From a checkpoint of a small transformer trained on Wikipedia.
Size: 15 layers, width 64, 4 heads of 32, MLP 256 GELU, 1.26M parameters.
Architecture: rotary positions, biases, tied embeddings, attention and MLP in parallel, capped logits.
Training: a variant of Muon for these matrices, 137M tokens, 5754 steps.
Each number is 500 + 25 x the weight over its row's rms, rounded and kept within 0 to 999. Layers, rows and columns count from 0. Numbers have three digits each. The size before them is the row's rms in percent of the matrix's.

# k: layer 11 attention key, 128x64, rms 0.0614, rows 24-63, columns 0-63
# q: layer 11 attention query, 128x64, rms 0.0613, rows 25-63, columns 0-63
# v: layer 11 attention value, 128x64, rms 0.0621, rows 0-60, columns 0-63
# o: layer 11 attention output (transposed), 128x64, rms 0.0772, rows 0-59, columns 0-63
k24 080:490480537557545496474502497534490462495463531462515518515505479525491491524505514496488457532505468494520503459539499453478517512491525503534515479475472502553461525514528497529483497522485484
q25 084:458510477503548514494554489504528544519530514472527493553514478502541494482490476508514530508520493511473505509506440466471461485511507497516502487488509501571521484494505528492524503518479467
k25 082:540505532534519470453532478519512469488469506494527486471502461507505496474482445495492538485479499525515484497524486526488465536506578488503489521504501517467515497490486526496468524492468542
q26 077:482491565513525519492517537513528450520494519472524515535494485540451481461537491500521547482540468509522510498506476507489525485482500479493469493509471476476557504468511509504528501512481484
k26 077:530517519518512516490502515498481493516466478502507496487462487541477496529534475503503518540527455466501551490488497488443488466476506512521516483473481544483484499471466579482518511512503471
q27 086:496506516449471507517498514498489524501502500538461522495450454469527496501518506503519538497496510520490484473490511519515479496454510488509506496524499486514536499407515513473461481499541456
k27 086:501527489479478538462507499529550516491523467533542513477498500504498444509544535510533478504518476529531529520489519509510489523499516501495508478475534484491473468492516455498491438516511461
q28 095:586504510496477513530530474511488462508491530466471504494483469479498464479509540481516505540494486477519514467515495499487488508469511494546515481572517530492496492485464495513514500465520494
k28 090:553543465493499519522513497517503450540490517513512510505535515548487467484487520488520463533509499489522508519511511490487512530506497491509503449499473478476465510533446472521519459449480508
q29 100:531507485542500517529567507536504499521501473499478505488495525504515476465507544494513478519495466492446541499535502494488462529531509477507483501485531527490477475479476563478527526477522508
k29 092:481535507508512487510556513518512486541470513494467490473543556493475524491472484488509468502497507481474516528535488507503466497474487503485460545524484540433488507479487518502502514460475526
q30 096:472512525525485476493479517446502455547471498499545472482476516521513507494498466523515476490489560501534494470471518509491518521467522522488536533513495479535475471507478512543527537481514494
k30 095:477493493531479502478448500504479515548497508511485496493419517485501518473511487517523516511501525525476494473498532513503489492502524547499516537527461467529482535547474511446526495477485515
q31 097:564469469491479508463543486503506497474534481506471457487482509520470478486505516483502521489551473509515499499480509538484432504554528495498491497499492552488475510539472514508511505491497526
k31 096:537485491464477500510577532467515490490526487470515480494555527515453463474477532541479518513503502536534485525485512508492509463475499521473477493518505509487512502511453505539503519508497481
v0 116:484500514469507523533477519488507519490492497510470528432511495531486476501509497502493489518511445529443476500427519521500510527503509513551474491498540482477518536478511518485510492503551510
o0 112:505518510509491477471498476497532466514509530506471519454461499504521587526480505497515462484480499529508503552502538490508471525516498487528456527491520470508506486482506479515443495514480524
v1 086:483493517502470494531519470522479518506534515505545465543451537488485498511442474466497519498492495495500516485467541474510486498488524486497534466485529480473513515526527498538522562489518523
o1 076:519487485479496503519486494491501448474518519508522500482521466519494482464504507476490503519459558516509524476463515465511553523503541479517480469489437540474484499507474498480490546525506537
v2 085:444485508511547515486538477506496517504504469515468517510535526509484498522521500466466504515500524577506518526470464497486460535479476507507477450519488503492465517492536457522489506517512495
o2 088:546491480507480495515477476500493496486478522459498502485464496487531544483512493513513502519483455468432544510498530480538478510506493506533458488457533495537520519535471484513491504527517541
v3 096:507479496510491519521494549534529531553504478504496516496505551517563511481455489515491500473505503488497531493491466483516461507475475478500519507544466482474494529493506478480514441475528464
o3 104:508538500490477445554486540533530486503511512541524494513486504465515511548498495511512464503488452460504512498528460484537489516514478471507518470531520496497475501512477466449486525486508525
v4 114:461506482514459532490470474467486502487485506520495497491509542490501467484478488523545500528495526496481472474479569489477469479530498500531526543510521516515509482521488477531540558469515484
o4 110:487493526434478477489456477472472483486509474513514524515502469516508521467497525494537542487511553523522454510468510515463504472475500506493510479501489492561501541527519499520517535484476511
v5 123:487461503504549523510499493429467527476506515519490494488478481509498446514461499480491533508504547549528499512494513464500458516510505509523497502504497469500490538530490505543528547511514534
o5 118:498472499472505482493486447438483506510484525482506525507508490512490515475516498480490511534503556503490471493480522550529468512511526488488468498450496502535526487536450528519514554480517523
v6 086:496486482508486511484483541474501522521511487511495516532524482484533495478548508481511494489498453535512513496480504556508464509538519442451479507473509498470544523481462494509507446506541484
o6 074:495537544531480468504512481522551472511479446522471494503455519492493499518514500537467547513525495478454513540482472504507495495543509486480475543482458480545502519490510504486487499520494504
v7 094:566475468549508514482484496500460446487524478533526460514523537528476489502568479523482503533510559500510499519485503520492485473495511510498484465510518511502493518513499497521522529471498498
o7 095:506475476548501505524504473495413497536486478488490500511496486537528513457517484485507562515512485510478464492488515519468541477487494509483542526482483501520508513534490513507512539479457502
v8 097:495483479499522468538459430509539523483504517524501475529515509512483484519541510493499524488472507546469488514513492517460499498478547484515497519558502457497535479497467524489535494475491521
o8 083:527507489533517511501525496456500496459533470509539515510506492500488510487547541496551517487510509476526478503489507460521444501469480525489501519468469463536542494523520458489492494452511482
v9 093:476510506505493509500509509450530506513488501519474499501502483465508492467517482547504539510489520538490504538493502489496505490468478531466441524465520454467516544559503508559493508526521511
o9 096:477491492476475481479510443470519514489485518506433514483492495475506485502524562493483453511513502498470483498523517487510489559546516506509479497467544505558496505494539519509517520520486506
v10 086:466493523521504480525500496498546517529511505464495528488463507508516463526488536495485494509521491471474493560447490511493509500508509530425514498468472538478491522509518506450525497521540493
o10 081:488507515499502514508511494513541528466510506505458474474471527457500539504504479483475470511505519493510546515560469494507497470485514510531473518498491522521494472488454455518508508485456573
v11 097:546490555515437502494529489463459489521469479483516523529528497463467500505507516466476482516528538460502504466503531503511486481521505488493507509496496542472477493512485463495561500480492514
o11 089:519497506512509516497472511519481476559487481481542492519461518488489498488494503461503529478480508480506466459514504491476530483499489481468511502485475564512475513502481503504550539566450519
v12 088:496490485533528493471514559520559511507518477477527501508493509505520533486509515539523511517466530503453494465481503499478529487529458530510471506468491541500494451537511469469466490487502476
o12 079:481517530458502529506515538529477519505465492504462494486496459501537475478474515479494518521505523493486492548491461463445486496484481509503530496525574524497533500481500466516496471460497488
v13 090:550469495502477519489490505452495515521540485524535522509512504450517526524473485523492487472505526508466506532494515488504491506448501521469544482468503492485499480480578528506496540521482517
o13 089:536495493512521475484511487486478458528448529489467506507509511563497510503468512477448507486517550461485508490527513489477547526532523509518508482478505508508525500491471463520535443498506506
v14 082:492525481501486476506487513485497534469513463505510518539514459504472483508497547479511511506508503538455498468486527509494516527539550472513447504474535516471548506478461488488484492511492559
o14 077:505498515496522503487523480481531463510482457467489492443462485502505540482535529494478540497501553521507519542461488461497510518521506472505473550455493528496510500486539492521513480531514480
v15 104:483524499522512527490487501516518511498516502510485544467490497503470535533537520537470444542477523495501472520547478487527474480502492540481444512464546531498463495492513470466496511519499505
o15 094:503464481480529517484532498507502512515496465480476501466481501471572525490489533486483454526535466485485506530529506502454543477484483493499448499534550498505500504541541500479496486500506505
v16 117:521506465501486461463499485538504466501500486535550502501508494479506546518536497493460495469472501492488466494558486490488482502490480503483546485507480557497547484464513504457498518476477467
o16 112:535528513490527515504496513514443479506532480499513447526535504537473496482472490510501527489503486461527503494523453483468559487474497506533521498519489457510516476508512488495499435536519509
v17 086:477463517553486493518513495529514495474506475539519507498498502529507524489518478521486531494506486491484494515476508515532498498477505493499495510563525464527585557510503512446494506472487466
o17 074:511519491511501498510477527510483486483554482494450482517473476518567476500495515514493546479501517514560498527479474495491487523481499486511487557452480480481479535486509485499477532548519516
v18 100:529520499519456496479482490529527515501510541483489459522543542481481549511532468486503497512483535468494460504488514474522527488518497510529509463515500528475490466494520505483523506489438448
o18 092:530513484496512559542499523516459527468467492497526524484517498524485481507445486490504493458491484508526476489526511509489538498483466469539534474498467471532468503535537461494484488529519491
v19 098:474497460498511503479491487469452497486480475490487488499491509488556477527460497487517541518442556486520532514510523530501475489520538474512556481504488513469482515513517501515515556500494478
o19 090:478463516506497486542462489456495496496511530474530529476539528518516521464512489467496506518528523511502464449497464517530527468534476492552508472491474480511472510552489532525511510487496507
v20 089:490465500497498549482506459503507508541468471459539499515501561462547486490524462492492525485500507444514515502497505517499487513506492544474541492522501511520454530518479482515488480469469490
o20 079:456501511472533488502477486517482498504526523511529478515480470529553421482472465493528521498531501447523480494498526496493522502510491538467504512504516499485517514517461508496537521519449518
v21 103:530529476512450523507495443497511473483477521485499467545490534456486477512523462515545479484520531497474519482491492469464484507459495523535500493488478521493475453542510494510533505482483496
o21 089:520495478491507494554480490475484526475504500512534503535490476468472502474504500491539534491517526506511477480509546492483512513456527544455555495519472486555477520497513449505516467520482489
v22 086:538490557485527480460516510449455489492476497520486478540493509518504516479519489462513490492482517532521490514510486524546464483476542534513463480507478484487503513526510460491496523532553490
o22 074:511467480536493521534508481474534507504550510473489482508501485486448443486474507447511513532512489529475456447512518512468467521527515482508489495492509510540524510526477525521499545507492503
v23 087:524501533481531498516538483531484518488526504530494496468483487482515494545467501501480492493562476457481537527495473542494504507453510486469511538530454444515505502491497492490513492545488477
o23 080:503498484549510470518503508524579478514505519477488506536492502491503484539549475521503496499456483493492540486533535482504507540497488505480498508480507521458479476480495485476511462458512554
v24 091:503529508498482519497485520469499486522510516507479478438533516503512503508502503556512485456490458464455536519478472511501490509478509491546520456507533498506455500492501509474506427530502513
o24 091:473496468525511469541494488519515483534488513531497505475496501478544570541479476494486447497511475494498518490537470498521497527501483506480510508530505467468486509473565489521488491464459505
v25 083:506476476509503459508497468509487449482471484494484458485474478507476482462477485516530495496511512474539498514490486487529520523510525502541522534546456506538492557451501524515479510480543511
o25 087:485463517484473491492470532482491516537573474516521473507492516495488495507506454508497500488524485510544518493487513538482480498481553503502537537494484494483485535461438518502493548489473503
v26 084:542490515520465459503497488522471489498503475509494453528532528475492502473464468513507504452504505474469499505546465459508494506532513520543515503555483506542504505478488522450508495466478504
o26 079:495493512467503488515466523503462510522528479504553457504488487531464524535464485490503516511509500461542505471545481494477487521457510477501578521511487491487465521493522482504507545491493508
v27 092:533522463519491462482507480508497514546493477480536477493513463473522518543483458467482492506458525501501506477499513510502502503494506507532553480463493531463469449462523460493515502462492524
o27 088:489484524493519512527525524534480443550467553478559508478512503522474520475492514478473497502478509456502505495520496480471544513471490510542527490506498482496532510476468477488517449504486485
v28 085:495486474496520470498491521496511477556465479510511537509508508461507470514512461485543493482459542463493517490544517445515487445507489497519494520469500463505463457502498516507533517495474481
o28 083:506489521486523488490465505469485492510526497506524533507505503522490460493461551458532465538512498494498442492494487574484521477480465515512534460510497530483546524480524500473509495512515511
v29 086:482500472513510461496483494519467482532499500514527475513551460480476491472512473489474490504455497479529476489462516472496507512503539492517542483527494451486496501494472553563511465469486481
o29 081:533492524533534499472481506515449457512482482510521548488538471527475448473509498515515482470491467498523519517471541559515495517498482500499524474489438472516513515467491515503505515499501508
v30 096:473483472492486523478488478464484511527511472515556504499485486557537474528468505484484520504522518499509461476492525484482438472490528468500553466493526509508534493546513527484502519488490521
o30 097:526496467508504489493489461490450515469476530510495521527567510500500501462512504494522533502482511516534467515485447500544507510497487472542479484502446495498507487543484491537545501465514485
v31 085:523486496487505475501482570554501486509495484531496520478493505520480503451501433522497505542498496507533495531520513552482494502520501493481492526465499522463513502512495461456473524518471465
o31 072:470477497526456463515496531535448517495492475480467476463477506522523469539530513544513526495511490545498477553511478529474538482476501474525489526519516511490502506467487500498472491531492526
q32 060:522473478492493536508495501537520512502506499478519487501531513487529491515502494508491553530526535482499491501475471463542573499523541485478474487451487528511540530518469456506532526513489484
k32 071:452513527506476497505452456525513493506529490508501464454516510520466539502494499515497431460464502506461479467490537490503511495480480550488491501520488490501519530524527487525476480491458501
q33 080:491527494486456468482489510465512502474490555493483498493470541494471514471508502498497484464501446513480493511515511525512418502513480545517480513541496494479493496481521529488481445507518532
k33 109:481499511523559467484498514514533502489500521509498509488501462484532513516464481500512517483532499494446441476521533498497478444499488520487500492543494499476475537476533542514468488491476547
q34 087:474514532506501485496490485478506515459503504509495509501471514484494539477502522513529481484506475503513471462515557538466423458491485553515520489529489462482466494489544519520491479524476509
k34 149:487477500509484468508490516519511482477507519501515519497486468444506496519504493502505532506531447498507473495497549507481474424495488553502497506530481499494449522471505486517446496489470553
q35 108:524530528503497503522538478489502517511487514513511508546475447542474482514498491510520545465455482489508517489496523502488503491476496518525542509448525465512483514552487455493517508462531460
k35 103:490510518505505522526481518531546520530474485487498503495537465474521459518505485481506521473513472472471491487532564514521495498435499555497506517514519499523523488476461470506475508463506463
q36 092:495465447491480499480490497510512466505518496505516518517489462477505478533499491473513491497522480503538533510481503461513582543524494483494502541485532501517518519508488488517520575477481531
k36 082:539462515465489503513551483480505507483528452493529484510485545503481489512530499485471518543516529507521532512489471469506505482482511482493490493444498580479529502519469498489526490520521475
q37 084:514522517500474511519521506498503534451498531494488501500475519529490524482516498492488505489510477492554478522536525515503398462487521519495469485506459513477483492504527524509476461547502484
k37 065:482494512506567497487524521490508517528534505509493481455492514554473509473449488491502481455503507479444474510505473472516516486469488508481497491504476481487516533507526565495457484518478521
q38 123:492515529502487487502504490491495533440504511510485496484474518484506529487494516512524486500498474512548471481510539529496419450479489543508506477534460481487462495490531520521473463536479500
k38 095:509485483479480489525528509510495532450515493526516511560507493497514467513538497505471571505533476506555491518467515499497463450473529513519472485478462530480477509501484476503505504526482490
q39 100:496505493517533550504455482466525508520483497509498477532524466465487493540496542513455454417495533503532494521493489507521498486503492502490475467527546507487495520526509504487492457502502512
k39 100:525506465442512518453533490504482505461479484496499486535530496478493474551502499480517534498528490493496523497486528498530472456504530492467508490549509525485474509495550516506455492516552494
q40 102:480505490535432521490500487514492476502550496515538469511452523486498500493505495545518493517496524515495482501526439515557508478494487522548497473519514462508474473495473498504476510504472455
k40 109:429452479503464500480491553483479496518528509480501503476469485505504503468469503512520495501538538495534532509516529516498525517484472474502536493487519514519494494533514482481520499498550434
q41 109:498497496495486490473487485479563530523477486512517501476543541507520476524531506517501495530549481533514465469495496497545492505448475511510456510453499510529499493477467458488537527478489511
k41 109:504537487509474450480488500496506517435483533525535470498481538484473513485467470484459459517455528514483517506492525510478563504502495533495510502502494487497521530505529464535515511493506465
q42 105:493511509475475492493463517519483519484496490475492523501485446473522459494486508502469520516483488486454525485471466485487454488514495517534542540542469519492523438542502501507547517498491469
k42 110:531475499535473526494441527485498492514482518494539521502560510515540502469535474487528501474502542507519484498512459472517472492529467517471502533488524475470486464467476472520499509501528482
q43 110:483532486433464538480549488544464490510505494518486470503515505507539504498456536472491513500523482501503490494527480527540483488488510546442523501517521494498480491484536474488506527473533509
k43 101:519521474490488508495512507486532515505544525533461502479485502503496500525542479479497506532487510477453512507492550533474481530542430495497490488475488524502454459531446498498520489515514472
q44 106:524518483480544540490505500517507488535472518449530466519495483471497528474499501479555507446460492536483486466514518502503499468488475520509512502500482545493490470489445551503525502478490502
k44 102:527482523514515490482480497520459513481535472482479487478504516535490478486469504463515500459481479520491486482486542527525477477491471511486523552524469536532509515489478523514583511528522512
q45 102:503516497492506507480538512476507511521510538533517539466487457502532505476539478516490501496516493492493464530483533489526470467479548490507453519525458490439487503497512473461482555507507521
k45 126:526523483515506523487496510499450500550480480496480475484489561503496521492515501527512463535473502480468518502466476489541532512514519450498483520447510483544542484509506492476513527491514454
q46 103:526494489489474493520522515518558497466534487505534497535512497502488458520514447476472529487493539473492483509468505518515497487496465477453523533457523482504502515490526557494499513485445510
k46 107:478517509515472538514510516472508550498443459477544502508496511516488518507485514504498524501479436463501460471520447530481517500512474481511528465510491518475507475532534479489518493515541491
q47 115:500467481521491526492481519483507532484440505522485473498477499533510478503449491473507532499524544530476460511496519451530510512511522481529539519480518486476466554485465490504549503494500488
k47 115:482480540474484497514471531469539525500437518500493519496477538479487459486497449529502518506493506505488451492494535531518466503503525513462484513477490510500460549546524504522480534500497492
q48 103:458461516502513520503494551516494532457515480539554504479473486504479487528494484496488500502522465531484498465498487483513507491491493503477485487491478456486567499476496499478549453523548488
k48 104:438486502532495489485520510501522489489527513516473500502517519475498447520488444542522547490496481516493528462461478460473533527544526549491504497513486478494556497505488520496499499490510489
q49 110:479528484485515482516484501470536504448514496510460513464495505473480505490471537511482487523468443508492487511458534560521475500521496517530522486504500466450549542513490516481476495483511502
k49 123:537509493491506534491510467503506444500468472466467552483510531510485519535487473489471469488501511505520520473501459499524523561504524481526503515463530503504545467525498483516508482469539478
q50 110:525514511552513547518480518497475536492502509482475435455510453494489545499525446512515505537522494518490496490471480515498492495533461464507472514487531489509503526516486464495494520519509460
k50 111:463517472517503473432478524532494518480481482526507523506501468524527501501456518519488542458548490492465476518463502506524504507487513516511500519471520492493474515507455509537453542519473505
q51 110:527473547509499494521513473515513492491506528483514509525490491499484519523477473461448473513502520466468519470492533524524538470524529522511501492441478488527480480479473446507500527551515523
k51 101:466455454543515525538517503502515504479489526526513528500470523487489498510497496516469525523524513416507498459516506526496530446467506561485465517493485493505484494491517512491507493486482506
q52 108:531497520505478496517482491527489529510502517475506520480488520506523495481521522508490529481513470510484459569512470474495488461525526553450508480447541551504485530485498508477492465512489468
k52 114:479499522477511536490512479528474551532467492548461457496492523506534510472545506511481519470458521508507522488524483452483489539475479480489546498523544523496476494528507525496494493514496470
q53 118:503526482534485481489551548462476501481505481486495534518514501509491515476468513518476478496522449512512534483490502493529476481478536509467502485521480491548469537529471477566497464501492475
k53 122:533463472473469541499533504504529484516476471482511493512496488475475514472492496526451472522489520502511536521526532491500517556507493496462503476526502471515532463487450514458528547490483507
q54 096:493469465490511481521483522499506509440509486505475499539478518467452497505573508494502568500488513505497509502521485486528512504490512490494494481491475530484477516504503494491444546436509481
k54 090:487565505493534508506463456477516505470522478471478514491431506498505451496488522504514507485505510510533507495563494471508514516481493463494483514523546475523502473489528489510483519488555502
q55 094:491509473465534462514522492484497526499522554482484526471518493510500518484535529524471517434530546505460521515516467492539510524520475472491527473490473491473537484493474491503535516500485471
k55 100:507526487511530499523495511502470529471503545496462532503510527484531519479475455520513503516516474484486523554478504485548461447500472484474532488533489497450531484510501516494485482470465526
q56 118:476478497519506492524553468518537562500476512519529486508513541487486448491518519504538454495477525496494518526453509490497459511529451521485464512519540496479484513468494483506526506492489484
k56 114:480501518494461474496502454489492519482465453544533504484511526492455481529492529468532459486512528496489537544501466509513498532500452517490507491470504570483516516533507513506502484475495497
q57 113:438509480500500504520458454478488540522538517472543541528476524505525504482419474492497515517483477467527488499498514497505519498504485478466516504496509533496530511492465475515500533475503512
k57 113:480503529506492526499471490520512476482510530498529523493489476463483506462534502480493464470526490493503487470457546480537487511522447512573496504523459474509501512518559529486475500506486512
q58 096:507524443493470490474493485504506481528540538500505454583486505501479506523543446500493511478515476502511520476494500497494494504514501495521525492495490529485478496478500448504482443530483531
k58 101:497503517481484533506502530523479501502539487501551485480508456534474466491457485505492503548486531447491531510524484483527533509488510503477539524537477477526493503513501499443529456528520508
q59 104:528471483465495512534513449504487515485507523471493514481570503500468454474462496506499531495548475507522519476479483497467459465494507501522533527544507459516504513469509496480484467520504491
k59 109:501496521531525564526514494483521488476464530508545507495530494506519503485497512490497483512472506516490563467498449514515502538509486488475533463501511522549512508484451501513498462527481455
q60 116:532511484529518491524512496524463551527493446498479511527499500528489485483492481517469532471500512546513537544510498569494531501493520537500485528486487472481509500470463504452489518502488471
k60 112:485532449532491512514534521527487529508482471527480491493500511512501480504514453535475481439512497551521528500517506519536486468474476518513505471500468521526475508470495507495437487498513543
q61 106:504506525524522488519526470512535490520493488508478488494424512531510489520494549478530501497506522462490529489526479516511453481456498488486538543520434497497478510495484486451501497491526515
k61 110:496515511478499538541477533477510514518547497470500472555463541509497478488489510500526457486506536453467523493494512501459486508469514515524502504450472529490510498452477520499506503482543521
q62 115:497502533478475536513536457461478519460525485464465510475475502483474444474503540521502553495519536508492497480494551528517511483513485479504486505486484512484490510512504516561501479520524528
k62 120:497483494469532473487471474406540521525466510496520507516472505513524503493516507466460503523514507503524541478498491533546519475489499492491508506483518519504543474520481547462500488475511486
q63 109:435459491525480528538507524485502470521493474499501518545508436526501528495501540499513505516499495489446482491522499543497440532508496530510488512489545517513511494464520518485492498505470510
k63 105:503480522504478516515513487514489444504468521478483441518493478498468561518537479512522548460542488489485532555520476526472517500496503492514515522505514515489469487513466533489516501518513463
v32 094:491515476488513501538511482497464512473503475484478532519486526528508451507492518544525522513541468501501501535495499521500465491521477479445524494492584499504519554465472490486500473492498506
o32 109:525523557467508511542483514505494513488482482497520476522544486533494452485480490447489475499493455498473480507491484540478474525489520528479522515510479525537501501502470508479525472555541485
v33 098:504509528491490495544548462489501528485503482480505504493488490489469515496495510522513540535513528532524523474502521519502500474499539456474519513478448500493491526514441486480500479554504432
o33 115:521518491541543481540522492515507538512508482483515483515448476524506518498483561516497505490482461495484479503485463471509421450490500513507483507503470533484523501502502482474530527474519519
v34 091:482485454509531486523514521512491490504497518506500508512494480563476490511533481461535482519497492530507510492500506519494485484447535433486542533519495515518447492478485524518532452486518533
o34 101:512501507488507512504539519518514533453514512504464480507495499507510472492453493535470517511540477469540475535482512494481479496522457485507550454505497508500555489509474461536474478469522461
v35 097:512485493492431495508482487487545498495466481513472508492502519531488504505525537481527454485450517469500540496517487492533476460442489503558496514507515495465504491468524526487484492519522531
o35 111:502528459464516469485528462506509474454515466528474497507530472477517504468501501539519536553493505529503502522456499464489483539500498537521526482533503451512503500472471522505521510490512464
v36 092:522480540503491476506543503463469445535531481484477466523542564497515507527479502515551534521526467495496495513524476509486505503508508512476492481478468464469518509510527501481484537476486485
o36 107:515490513483494489530496496480493529489475491503519482574504500462456444489497500510503557513478539537494515536495495512494525485457451528472456500500512546513494484482531474509507489512482479
v37 094:487479545505462549500543506502477523487516485491487529478506539505528500459542521481481520481521480548508493492494458485549460494444562481507508489491519513492504500504460502492516474499479502
o37 097:521545499495505519507521478495504481521504443503501466541523518518477474516500498507501529523514437437504473445499493479524441524494492525472479484496502480505528491555500525506515500507523502
v38 099:531486509467518513519499546504504486431507518466475529483530468492466457511523545523482477510526501507520479485494487518455476494465534493504495535519470480486557478531502509501513540512492503
o38 115:440502498488498502478518480547451528545504502527458528517501502508458440498522483520476522521492502503481518552508456525533469504542521540486491484491484486474509512482521509497474490522498499
v39 098:519488492473503503482507506519443519522516494498523499492470472514523527510493454507498499517470453541532516472535487506527433481494498473546492516460493500472505488480521511543517504518500436
o39 107:476507513475511494519488488487475504460509509519506446512466501516504553526519490497469523502548519509509526506526462495497416558479506471496497486487539524510497533494517456489500492494534506
v40 080:498527511472457477517479471505499506554499474472491525516475500512496520506537515525491496517501505508456475497484439485552515494497422497482453491514503479499449512497506533491541513491500505
o40 094:518500476492518483515509509477547510493538543504534502491562515522474542510508478480489502465526492505499475470514511471489502518490487535478487520548467480478449502532449486492490530478462466
v41 096:498508458484457534475513535469516517512543526479500531509472569464503517490470495474509470524464525510508489491513471563492506485497479501535513521499494503531437490493506500501474491499530513
o41 107:499472482469483474524517500491499439512534519462534527483482469468501494529527520496529491524463467477497501547487513528512489523457486553467537485519507494474546516498510491532472473499484495
v42 083:518509522515502507522499510534475501518505498542508501502491455514495450508467572475485466510514497536488519490485461522502504486457463508491495527541487463497512462529501489488449551487473486
o42 099:444530541466494476488481440495505476494470519504479519514460516470462492504463522510514488495500496475508494491545510516522505529526494521495573519472495491473478512507520503515491514560492523
v43 091:492534466506495530532520519491488485512477545518475466535510509441492470500504505501520520492507508499486500467459530487552474504530492490457494526490512486452521469513460541510454507533518485
o43 101:495479493486507483524500506526456462570456474488492491486526513515533470482513507492489520491454475483522497502541475478471486493501460515523553533498524513496514543455516503505532496538468506
v44 110:448536497532526485505481497469503546510491531478526528449499499474491512507524534498519460473486483486456519499485510511496549521483481527477482485473545448478452481503523490535501483498500491
o44 109:490491515487501455466479552541500447500507512484477502526522479505497548519503486493507514475467534473531464463497509505495532518522507481484510456574474501484510504516507519500530467511458511
v45 082:530482517451508491505523468541542476521480521508490481506526495530485484484562481497490525539522512523532497491529486526499479492488495487508411517484492487517503498522473452500477470513524516
o45 093:503476463520484548511479501485465525483514502531547507505489510516423474493487504543534519501494507506487524504456451515514476477505467491497565490523472500523493521478485490497528537480501501
v46 097:498504506516527506500469527487534445489534570505489471509459462506479460507494503497503476483504523518468502521528526504500539499522483519548451508444525467509505530509482506523493523472489504
o46 105:517514529482499492458477514519507520511495471476527501477500511450503533523489493548477493455481527480483481511481473533507561473491496518514539489513534476474459556456489530495503499496512533
v47 096:445485533482477488509463490547518520481468512524488472501520537524536485500478509519487520515520495479443521507539490512499495532513499514481555503470474483486461466497510525443502514538497505
o47 103:506510440488522484493481473469469478486477491532493488539506489519503515525518508475494480503490494490500470526463488535489533503492484526567490520509484480534522475523557517465483557516460499
v48 092:498507543531503491524482518489482548500464501528497513481513482513495467537511458453519523450520528508523476522515533569459528506506493507492462446493530487508512517493516513477487488504482479
o48 099:490489531488477512532473511517470532497536504481513474525496499513518509462524516508467473500489535482481469492530487451506548464496568480490533467478460498495484456521520521498550490495510482
v49 102:518528465552476474490466506523511548486524489466463547538465519457490515514544497470501520516502476462510490526537490488478502506488505504507512500515444510514521494496457504472524457492493500
o49 110:502490478481449477505520484468490467522491524451484492515560518543479506499512554529482464510473511510483520529485514505514465488517492510518508491525537528478527448537461524478499480497519513
v50 108:456494480479515504475475461472494467504493504523493514457496517486499488557458477480488518451492454482502519522526468544521555518531499536509530523535518497520481489490488505516460525484492515
o50 114:485502489455480457462487509517530488540475492489523497488494521512533541504473490488521469521520515528514484476487506501494565474447547505471524503525499499547501524536525468509466490476496524
v51 095:429494499496502556494494553516512476549457511467488512509522514474448476476494464479498494514499485485521503499501508487487524487518488526469483507519554508506438483531489489510509490533480494
o51 100:502506496532537478518485483513493501528497533495510527485512531472540470536491520478545512454502477508539487473457527491503551514501484469500534463475491461495531484506511442511514456487477506
v52 098:537462445479468507505533497523480498516542502529497518542515501489500500500524464515487547508485458496509495516501485519509487490472562504460462457462499495484542522478509517494504489551491490
o52 115:467492528506531511548493478449514530542535467490480450520500514498470472470539477497503522494503489510496508485493457499489436479519507495501513494492522524512529522500509526478542512476514443
v53 088:485526480474491530544493520513495533470487495543536543548492515502509542517493460466520474499485499529505494484535465479490498499450509517494530488489505454504529455504477490459512492482483455
o53 103:481500482524502474512480482523479517509503507499497536540484480486511529480538514518485521514561474509535483497468485495520461466508452429455497482489506513478475500534514566482496508511506499
v54 090:507495489495476542528430495465458519540525515447487480504516533478492516466487492525475527480511494523483514494509482501513494513495531528516504530483481523479459514490505482538474487468533558
o54 099:502522506478465530455501508509509452512493522485553520489498487482493517524479478500500464476488452528518475500518510499514479513507481509496460483535543454521542543503517448486507538537482516
v55 106:547520531503503514512558492507465514473490507534493489519480483536487507506479453512494505499541469460442473480487536502481501496515480481472464555488482495511516480546508524534488468515510487
o55 113:538491533465519504514497532475427510532496552510505519513482523497495472476513510538474546524500526454500533490502479475474478479486504481519510508526503518501453510490489473491455516477503458
v56 089:481512487504498499513524528486492494509507494491533505553483490516497505503501475463519533513502484501467512523529491503484515503532501432557483483555544505459535496492540454494470501521514552
o56 098:514463507511503516472467500474450529468514530480492468537496527500500464498492526534523453481527451520512486475494554491464519512513499539459512506518507508517484534495480517498509470508554480
v57 088:461519502523499499539496506442534496539503484524472490504490447507476441507510519513502515510469479505514495487441487512490443505512540504520516476483485471523524513549508516514528460502506517
o57 084:509503511503486511535462485562514508476493450490496507468483500496478504495523497556491485429488478526533528513524524497519501491505524462522513449500470522509467490505501494506507535529514444
v58 097:452498479482463497512452453477523506504536482526501480491497510489515481493515498470525478520491490473522491517477551543523459488516525459535507526527533490478502492532520498485542553470502495
o58 101:537493503492521501518491505514494479491479455468465472502508501519486517481522487524495438536524476550544535516496518510462513547488492509481536504513483486453497480461555506490501478480512537
v59 083:469505526520500555527527471473501433485543456495493480518501474525530505508502511544490528458514476498511507489540503509527488517483478525494478474485474521540484457521524490451480501500505505
o59 090:528510519464514504483496482511499498499482494503531481491498520503493484488512515468516465496544506486464515489469488479577523456489440495525477545498521532461486494482560505501513535520530478
v60 108:543492510450512524501511517487509528497486519463487515551470511513511522532502507531502515537445510487527497460467513499514492480507510486482489487456510565467532455494482474509492477494455484